Weights of a small GPT-style language model, trained from scratch on English Wikipedia.
Size: 14 layers, 5 heads of 32, MLP 640 GELU, vocabulary 32000.
Architecture: RMSNorm before and after each block, rotary positions, no biases in attention or MLP, embeddings untied during training, normalized queries and keys, attention and MLP in parallel, some layers without attention, local attention windows, gated attention, exclusive self-attention, value embeddings, hashed n-gram embeddings.
Training: a variant of Adam for these matrices, 483M tokens, 15268 steps.
Each number is 128 + 24 x the weight over the matrix's rms, rounded and kept within 0 to 255. Layers, rows and columns count from 0. Numbers have three digits each.

# layer 6 MLP down, 160x640, rms 0.274, rows 0-50, columns 256-383
099141125203128121136099129127124145134136149133084166104111127134168143156141092112133080118123155140134154159139101113129136128150161134118129102150107152120134118136117142145155155165148144124143095106071123131137133120154124113133196136168114147118140111084111154114154115138124147092124159124130134162103136160133169155143123120178125123114148148125109117137134158123171107131129
123131133127125141126124123123120158149111126126106122149162152140125160148108104142112140136127122092095136109135156118102100108126146109128119146110150095130101170115100142136129125159127143126123137121105137119127150121150143140144114136112120140097151103137120143144118137105103151098109140114123141109183098132123126124101131111102100146169130208135131111125120098160112136108157
105155133139124153130076114134130070165152142116169107133123113118176153138123131112101145116146135115128157152158136126107133161125136145107165172158132170106100143116132119128167169145184137125102137122181130094131142136127107140104140131113183146157101167141174091119097116121120126153105164139132127149101145131162159120083147132173112120148165133118097112116129078157105113103141
155112090128105091121142138092132131118107114131171124096113161180128134139112082110155159134134150105110056152094093152146088146142126105140096072135121081117149138096093148094095144140108140126123111097132110193158142122158168153166109164157135149169161109103123117126068134143132088063095146120100109132135132144156113138145106125127116166125126108133185095161134149100090125085148
126160103135110150128122140180123107150147137123133122107152146154127136134105173094149149151132165154180180168123099112143120140084146137130160102169153107155109109111127195117154139120114155124112135140178163126137147152165145123146140115103095137135116123137139097128127130116144125109104149136141155119116157163146115139124116124189140138103093132163085156149115137156092148135118
133135130168080125130101133102128106122139099114128134129119126099101148135094154111100088119141142148122093134136152099141112119147123132163140109129132141133106155127139132135147117136111149121140138142118123090148146104123089094103161142093097119150135140153169098134157121167136158094145153151133130127108152160101076146124136148152152119181134148132056126111110109129105133064118
071127127104125131133104104124127073110168117116153174100150145147126147135131141117115096108133123140133147122128193175130147123099114160097177166136138168087168141128111155159153139192133140128062146151155162159127153105126160084111152131142129148117138167138155139129167113111130136122117127124136113109073148133116158107081162115157124137146141123125118128120116122133131098121086
113125120107126144117115144145129115130119129108162105112127122168112169116151139150166179121160137131145138111146126179180084131126151122144137136132151170135057144161089146106161177155131139127117127131175136164134169125125127171124105135023172154166124137122121108131109128143125128138094146155120107172142170164105124140156154141140133149148174093104103187160137106103110103116134
153128138143078141118145140110132113101125175125152173135146114116156162163132108110167154119134100146132139195139156103105170111176094155114102134135114120106097132129130126156108138124169127117100099147143138107126120114131143143114154103177109102134102130131149165110134126133135143107102162142136114173141144147255132117104119122137131177131109113139172092136117152116164152131151
163110148142166146122137128150137138128113137131129115152119121142130171148132154183115145141119134136154114096158123130106128140130134134110125131124126121123133109149172134160113139107108118123176129101136111186124102089135162110106102116129095099101142115147100162122125134131134099139144111106134111157134116094129130160159072096117126137108100137105148160082116143125105144145125
170141095147135146129137099166123124138147148116063073083114179118097182145071101133123149135142140115139088113131140133162128098136146132125133168131139166119094129150162143160143095115106094129139122105107154111129125131065153127110170146099120114181149180131126105148162110125120083168116140138111128160132146114082154105151099166086185147096133148128146111081099137117091135197103
154136083149150110121125137143136156141160130145126072137139137104102132124159129139106178124129164130142123123109078117153155095082136123121130142120161076147145108092126120149132130130110097128164121129107112155136146099127176131120113130146109125144113142137135079136097121136139114174163139138086114136079130115061174159131068127088147121087147142121106132072135164116143088156149
114136128124134158132158124150126118129113144114144105102127108148110106127100115114166137143125128095160099142140147105158156125162164137113194154140114147130121153108145121140123140149118149125161122166150120121125121075121146149118150130172156092155117130123123136158162156143110112105163114151098136140138155116161148154156124088149140099099107132134127121131148135123154160134157
122137146130102102123121137125124113136103134132141116116078085101137101147110158129137152148154131119097159147125149161137160133132127136126133083108148171118124142147138117069123104116187160115052104092125125106119102132107134122148144114145087138103126096128117141118142113130126135178128128116144151134110154105148164129105143113142125114079127166177117119082144110098130171136163
148095117143119127128175130134136170133149084140119125127158145129157096120152158173121103153124124158154115120121112138102152137129139129149180148128104163137126156126124127093125133109107110128174126118071175140133152143140166148155103132163109197100148117136139128111149117106137134146133140113107097144114173148129127125118104143156172139088161142103072127149076170149149116174150
120145146131105145122123113141119128158141150122130115113099109162096156177109137131099089135130057134153117114194083120128111105141110149104121150136130123178111160126158162094126131119138126120116177113148124094127116116136147137129149112132106098151116142124158141111080100157126162143118110152148155146097112137119153145126132163075155157145135138107141143131125123150125144123147
142135105096104126122108115118132143125126127138140129132175101104104119111106154093121126106107113108084143117126140135114121152132133133138137168139116162116136125110186125162132063131141109130131146148147140136117119086155131110099109146116139111146151096133146128124185099100137111190116110108109110080096102142116102142084152129143097139144168133109145142116129107107135088134069
118065178151146148132143065098129165105167184137171128144130102178100131179163081095218184068133103143146152125092101116144114070133069089119159043137155171169117101167100159122134131123105121132137140097157126176128136072032142160160165141137087176221175094147140103062210208107119124145157185138204161129125189145166122101097147123085194118090165104106103115105123205211173129105173
127130168118144144125122144151123121149168136119113149140144109168133143144111105123136109104110104158158147177173134169120159127132142139145089091126118128139133158136207140090113154117169145113107133146144114123123111145143136101126132157112155143168060128103104147113135139114130118132135149148168167150124141161179089161132149079123131103131127106141152156161178143134126153132142
171116164148101135127141138132141141129138114125105103096118148153088139154107113158119124115149137124120179154123114136153114135123137125126111141155109118139094140107116134099168120107084128137173142135171092151135129130125154124099105176087130112062140126143164163121139138115138135083132194119139109125174155103161149098111111149089144095129149109141106134160120149123103107116126
124138109128099107144154167118129115134087152122074098152110085143139103125122186102116122163117160126129140150152144135151090194121172114137091118115167072090144143120145172191110134128075130128128081122106098150138084148169114108120100132115168113121097144111124152146086081140141130125179107100138114127097058143109166120137112091147097213105128156146168142156104078132098119170107
129109122103146086120111144097124124131122100131095096116170108113121110156166134145154122123161109124089153117128108150116145114126117113140138135133100139119156093161081109129080090123120103134149101133160139140137142122128124112147140102127128169121128112106119122155148130106130113094155137141135106170108146077096148155116114131125142124133115131201081115145152111121110097131100
176131125132105161130101120095120100164110164117104129104140109101115101124182115114091122123131131110111116123108075139134117139130124110117111110091184117124094143099149162143162108143131147136103129117120095127136142108093124146092140129166144102197151174140129108114143135136115124109147133152131145100119121130102084108103097145080148150151146093158083081106113099108160112153145
130138119124129096123135140146119138104101106082106156177127139122148109126116118172103112124083132119095126172116104151097120130134095100133128136125111141110153144124159134135136068137074116121125141154136167132126105121157119129148120115123143109120121133137163129137163132158131149138145141110137149100138100153123110119113081158125098127170111155111135124121083133097124143089118
164095157112123093128118107095139086121134121138126133139102124110082143105148093138145148105124106128130158112138125115135105143098148151113091124138109164137131116151165140105109112103092133132085113143152109156129140128124150141105116145133116130139164101152103105116105124140138164180133147116157142111126115148110128145159119137116147123112127110093104154151139140111122153101124
173106146141135097119088128122126132114132152138116127109172130128073161140088095170120098100108145120114080107130116103114114094124108092133104165115136125133119121091157112129132109119097119127204125152101155120138081124125172166127127142164118111116142105113158112140128156121124134126180123119148163111086085141120084116134151122081134092114132069109120136120149131132153124112152
129121139161144124125114124093139141133122164107122115125115119193117146135104092165139104120143131127112144188121133185143135144157108143144119108126139124125156105158128165127150118118149098138131133180121123148118117149122179106099150135160147132133160115173127096109092131142126113161137147122118102167141126125181170081105141099157125114107162158131155139183112151159184129154127
108157168117095162130124129123126089104133105153123126121105117123127116151141114102142120112125140129142129142153173142133086109109157146140111184136088128130116142137108140163111106111181133131085166149165151151131120116133108103102143114157144150151087190153172153171178119131132104133113136108138136082159138115179130123120121114097104121120135103103130136139081099130084165107116
106162117150162105131158116157127101105178136129134137108134142100155151127141126138155145122176131139131087120107148098179137125179121143147147117141150120121126105131096120117092138157164129126082131137123095110117144150131098115129127141085152130160134150157134104110156112153113168148084139169129133135062148119154106091138143133166141163071117121131141115152155161118165155112114
179102132132108086142175128170128165070152164149049142139119116146134171129184146097097134136087164137149125145138107130113111118130149135136145117115127115110136107123103130125104127149132131135159135110145175089126124122102143149171153163169117156161139113150158113114145154151121133135142112137115129111101142103146117146099082109139121106101127106126120135176085133147123148126139
177127126123129109138109119096137178107146135133141136138103151125156127181125154072114127126123186160124142149174153116136150125104167101111150141135161089112127124122146140145143165132094158124144124133137126143150137082150147168141122158143111115103121134178163161108144131127132098107127131143136143136139116117167160136142130156164154152120173181147104147120105135142127147116169
137129128110074109137134123134129124158100094119118132144125127180133113125153126088119126100149113124113143174130128159109099102130097164154168158151106090146133103153136160164153097158146118128120143088127136112145132142144108133106136141177108163139122171108104122131088117142150074130092111174138134163086128159143149133164101151135138136182082112091063099170096155132131140120143
048137124123110098127106161129128115116144124158114122131110147124138152149142109128113129123114133145133175130128119126159112121133088133103124118139135121129098134096144119183137118160151138104135120089146113105123132117150053130127108091129139159148135117121117155139086143122143103103120142129106139123184118152165105096132146131136155143113090128121141128145119148104120148140122
146148151140152140132199098159128142141099120159110115151146138109108111124142134143138134131129102114117155143125143107121131157084125155113077132115131068125096158158122162120162112131101140130142124152139147113121161155112147113163104133109129120100139135130170123123117142115129159087115111162108128106150163087158139131135067105115132108130108134149154119110111115141111169124116
138116123145161114130128150126130174134133158146128148106089108078132125097101102124094120113103094128120121122094116128084142103118144096112108174125109125141095152124160118140138130095085135116156144167147139138142103115116142087120108098147133127137121128086114117123168117095135133128100129117152138132091153113141149148147162119121144129131149111115128143095143142149118057150110
067145168148126145130115113117130132118122128118137171108138142107141176123175087121151131147071126116180115138116125095151156109143125123150110074111093096137152137137132118146120154126124135131152128134109126086126117149131178105134119175136115146106200099138114118126121116126125132109116132090150113131211174110166116147135102145142121171082113104083153113142135138142162158149133
135156139134114161135113101116122164116131142137142091121111157164079143152128095102153166146145131121132128134095130120108157148139136123139147095132131171138132147128128111178122166161182145136127129102132107118121165116119152155128136167173124159111096072131161160129171140134117135105121109174113177099127118102130134125123118107214125130116109135146106162158152143167134151149149
088139155135120170118158159084132126135126158156158148137099063091153135187169174078143116135131136176105177101162129098145084121132110134121114156145137135115139128134126125165140119126150162137100149089117135171142122121106148130091142124102119121137133119146149145129143115122136081134125150131147161124188157111145175142110136139114129157140156116096065161116110114109147146133139
166112139106115116127122091124131081096125136138122099102139133127118122151136150126119143107109141145144112110107138136104093128165107132138144117089103164136111127121131074099175116129097112128099111114133151148118145141090125153177128133148116160115099134120117121140163155109132161141164133111150116133136135104139170140128172144139110107160091162161083153118189091139072116121147
116112104137161147130165113132134121156142172118142149117080139165071123111117148133157129136133109082189109152125137144110123129143135142158144141172110154174144120121117094109149136059145155140114133129101164141121136118162109150123100115139121109078161108114132073123185176139135090125083115125111140161077152140136164188112114143122127089128148142111084136108129145151133110090148
106130119135123143129153156145134145155127145148118118131130178124127129119107106130093086119151127113171124101129104162145151115129122137153096170160156126154155131146119172113125163117081129131145153140107146141136113146125146129149122076154122148109104160106156150116108162130130102109157173182101139159138144139101115118150156131127192125144138120114138134168152132166125101113108
115153148140134144132165108138123025159101103131104126120115122080131159116100150115110118101156096155101138162138107155107089128143100082127066101084141093114121128092068145121132117112096127129188090113134092105130118102117102111144141119159149132070117132100102114153061116130132163095153102102150156156134115100128127133143106122132085142155115091178152106074142103097100127120140
163154150157111128119131160098125054151107108139128137182119168132134137149091151158112105158143135129139144181133154118154083109125179155119121152133151163126129137169128135153172110119109121131077124127159143146136154129159104111130167146122120111098146201127120116155163142177122184102141184126156129131131126132109112136123128129103143129176145121125121098148125078139107110142132
073144126110141151124150164149124104151134127105137155105111128142126076134071128157133103150157122113139124107172120133112108138137145142139124115143126148109123140165093107087098136133094122120130123118083094153138110106122121078152092133123133113160157146151128157142122132165124111158124125159104107118064106126089126133150091102130154121152087139115129156103112134147123110133060
143150128139108141130131130129114112143108112125137209139132111169124166121145110122119141149120138095124127131129098101070141128151151167179140108147125152107120124130143126087095112125202156124163121156097146093108110123114097142124104140089127111127135117150158111123113137136125145141097130114121132113089146106164109121166071127125110116156127161146121121104163152147122119088136
122114104132098115130130145128120148135151130165108122119094091144160106094136219124147080118157126135110119155138135145108122130136081146105137132110110189110113131143115117152125123148112137128136125121125107130133121122131131142124151150201117120117111118111127137134177144144125126102140118143093112162146143113119167160142170138158107113152091121126194152165110163123159140144138
153159134123130161129154141133130113093112154134144118145171109092149146155134114095166147119138071172152136122125113142116118108115113138138126128153140127126148143125105109086124136132080130116144113120116138146127102118133122082166105148092159172112168091181115165117163116086135152134080140130119170102142185127142165127146152135076176121141132118166115155104145131065173184201126
134124149111148138127140128093135114114125135097111132145048119131121134115124176199143136129168134084152154104137094160106130105127141121134137145120155120119093111146125169112103113115092151113138118111091124125135129116128166131140076100107132129123111138117121143126104125132121096188146125188118117118109149132054087169144147123130164121165143135110134163108116122113115095166118
132141118118132085124146135113126132140139091118129063066169114097130174114134142116127125147124129119122097167147138133133132121109110137139103109184101154117145114139156149142105139109130127130139133154138107107109107169125104119116075097143125140124144125139160076144171100090140121121123106092133136116141127157147146143168136145121138114132119118099081164116108123141094108149097
116107123138085112124154159147124104109137116130107137108108089105102135134105133110131118140111104129149087159120149126118178133147108118098113163092136148101140155101110112127126129129179101121061117144086172110129109162124142099125125171155082114172154084114103144139157125111148150113090129150137121129094112115107192179145079130156142152141126132166049096085092149121095159085107
163115142164137128129170096084111116157149139131151152144125146094117122110139146107136130096110130127121139135119104159129125116116136129106165150156138132142141134068150180094171173144107095134123160126120098104116111112127110140140139143145169117129131106091109145116193142102103097137164106143123119102112097132139127154131134082120131166108132154129135118119160119111179120120140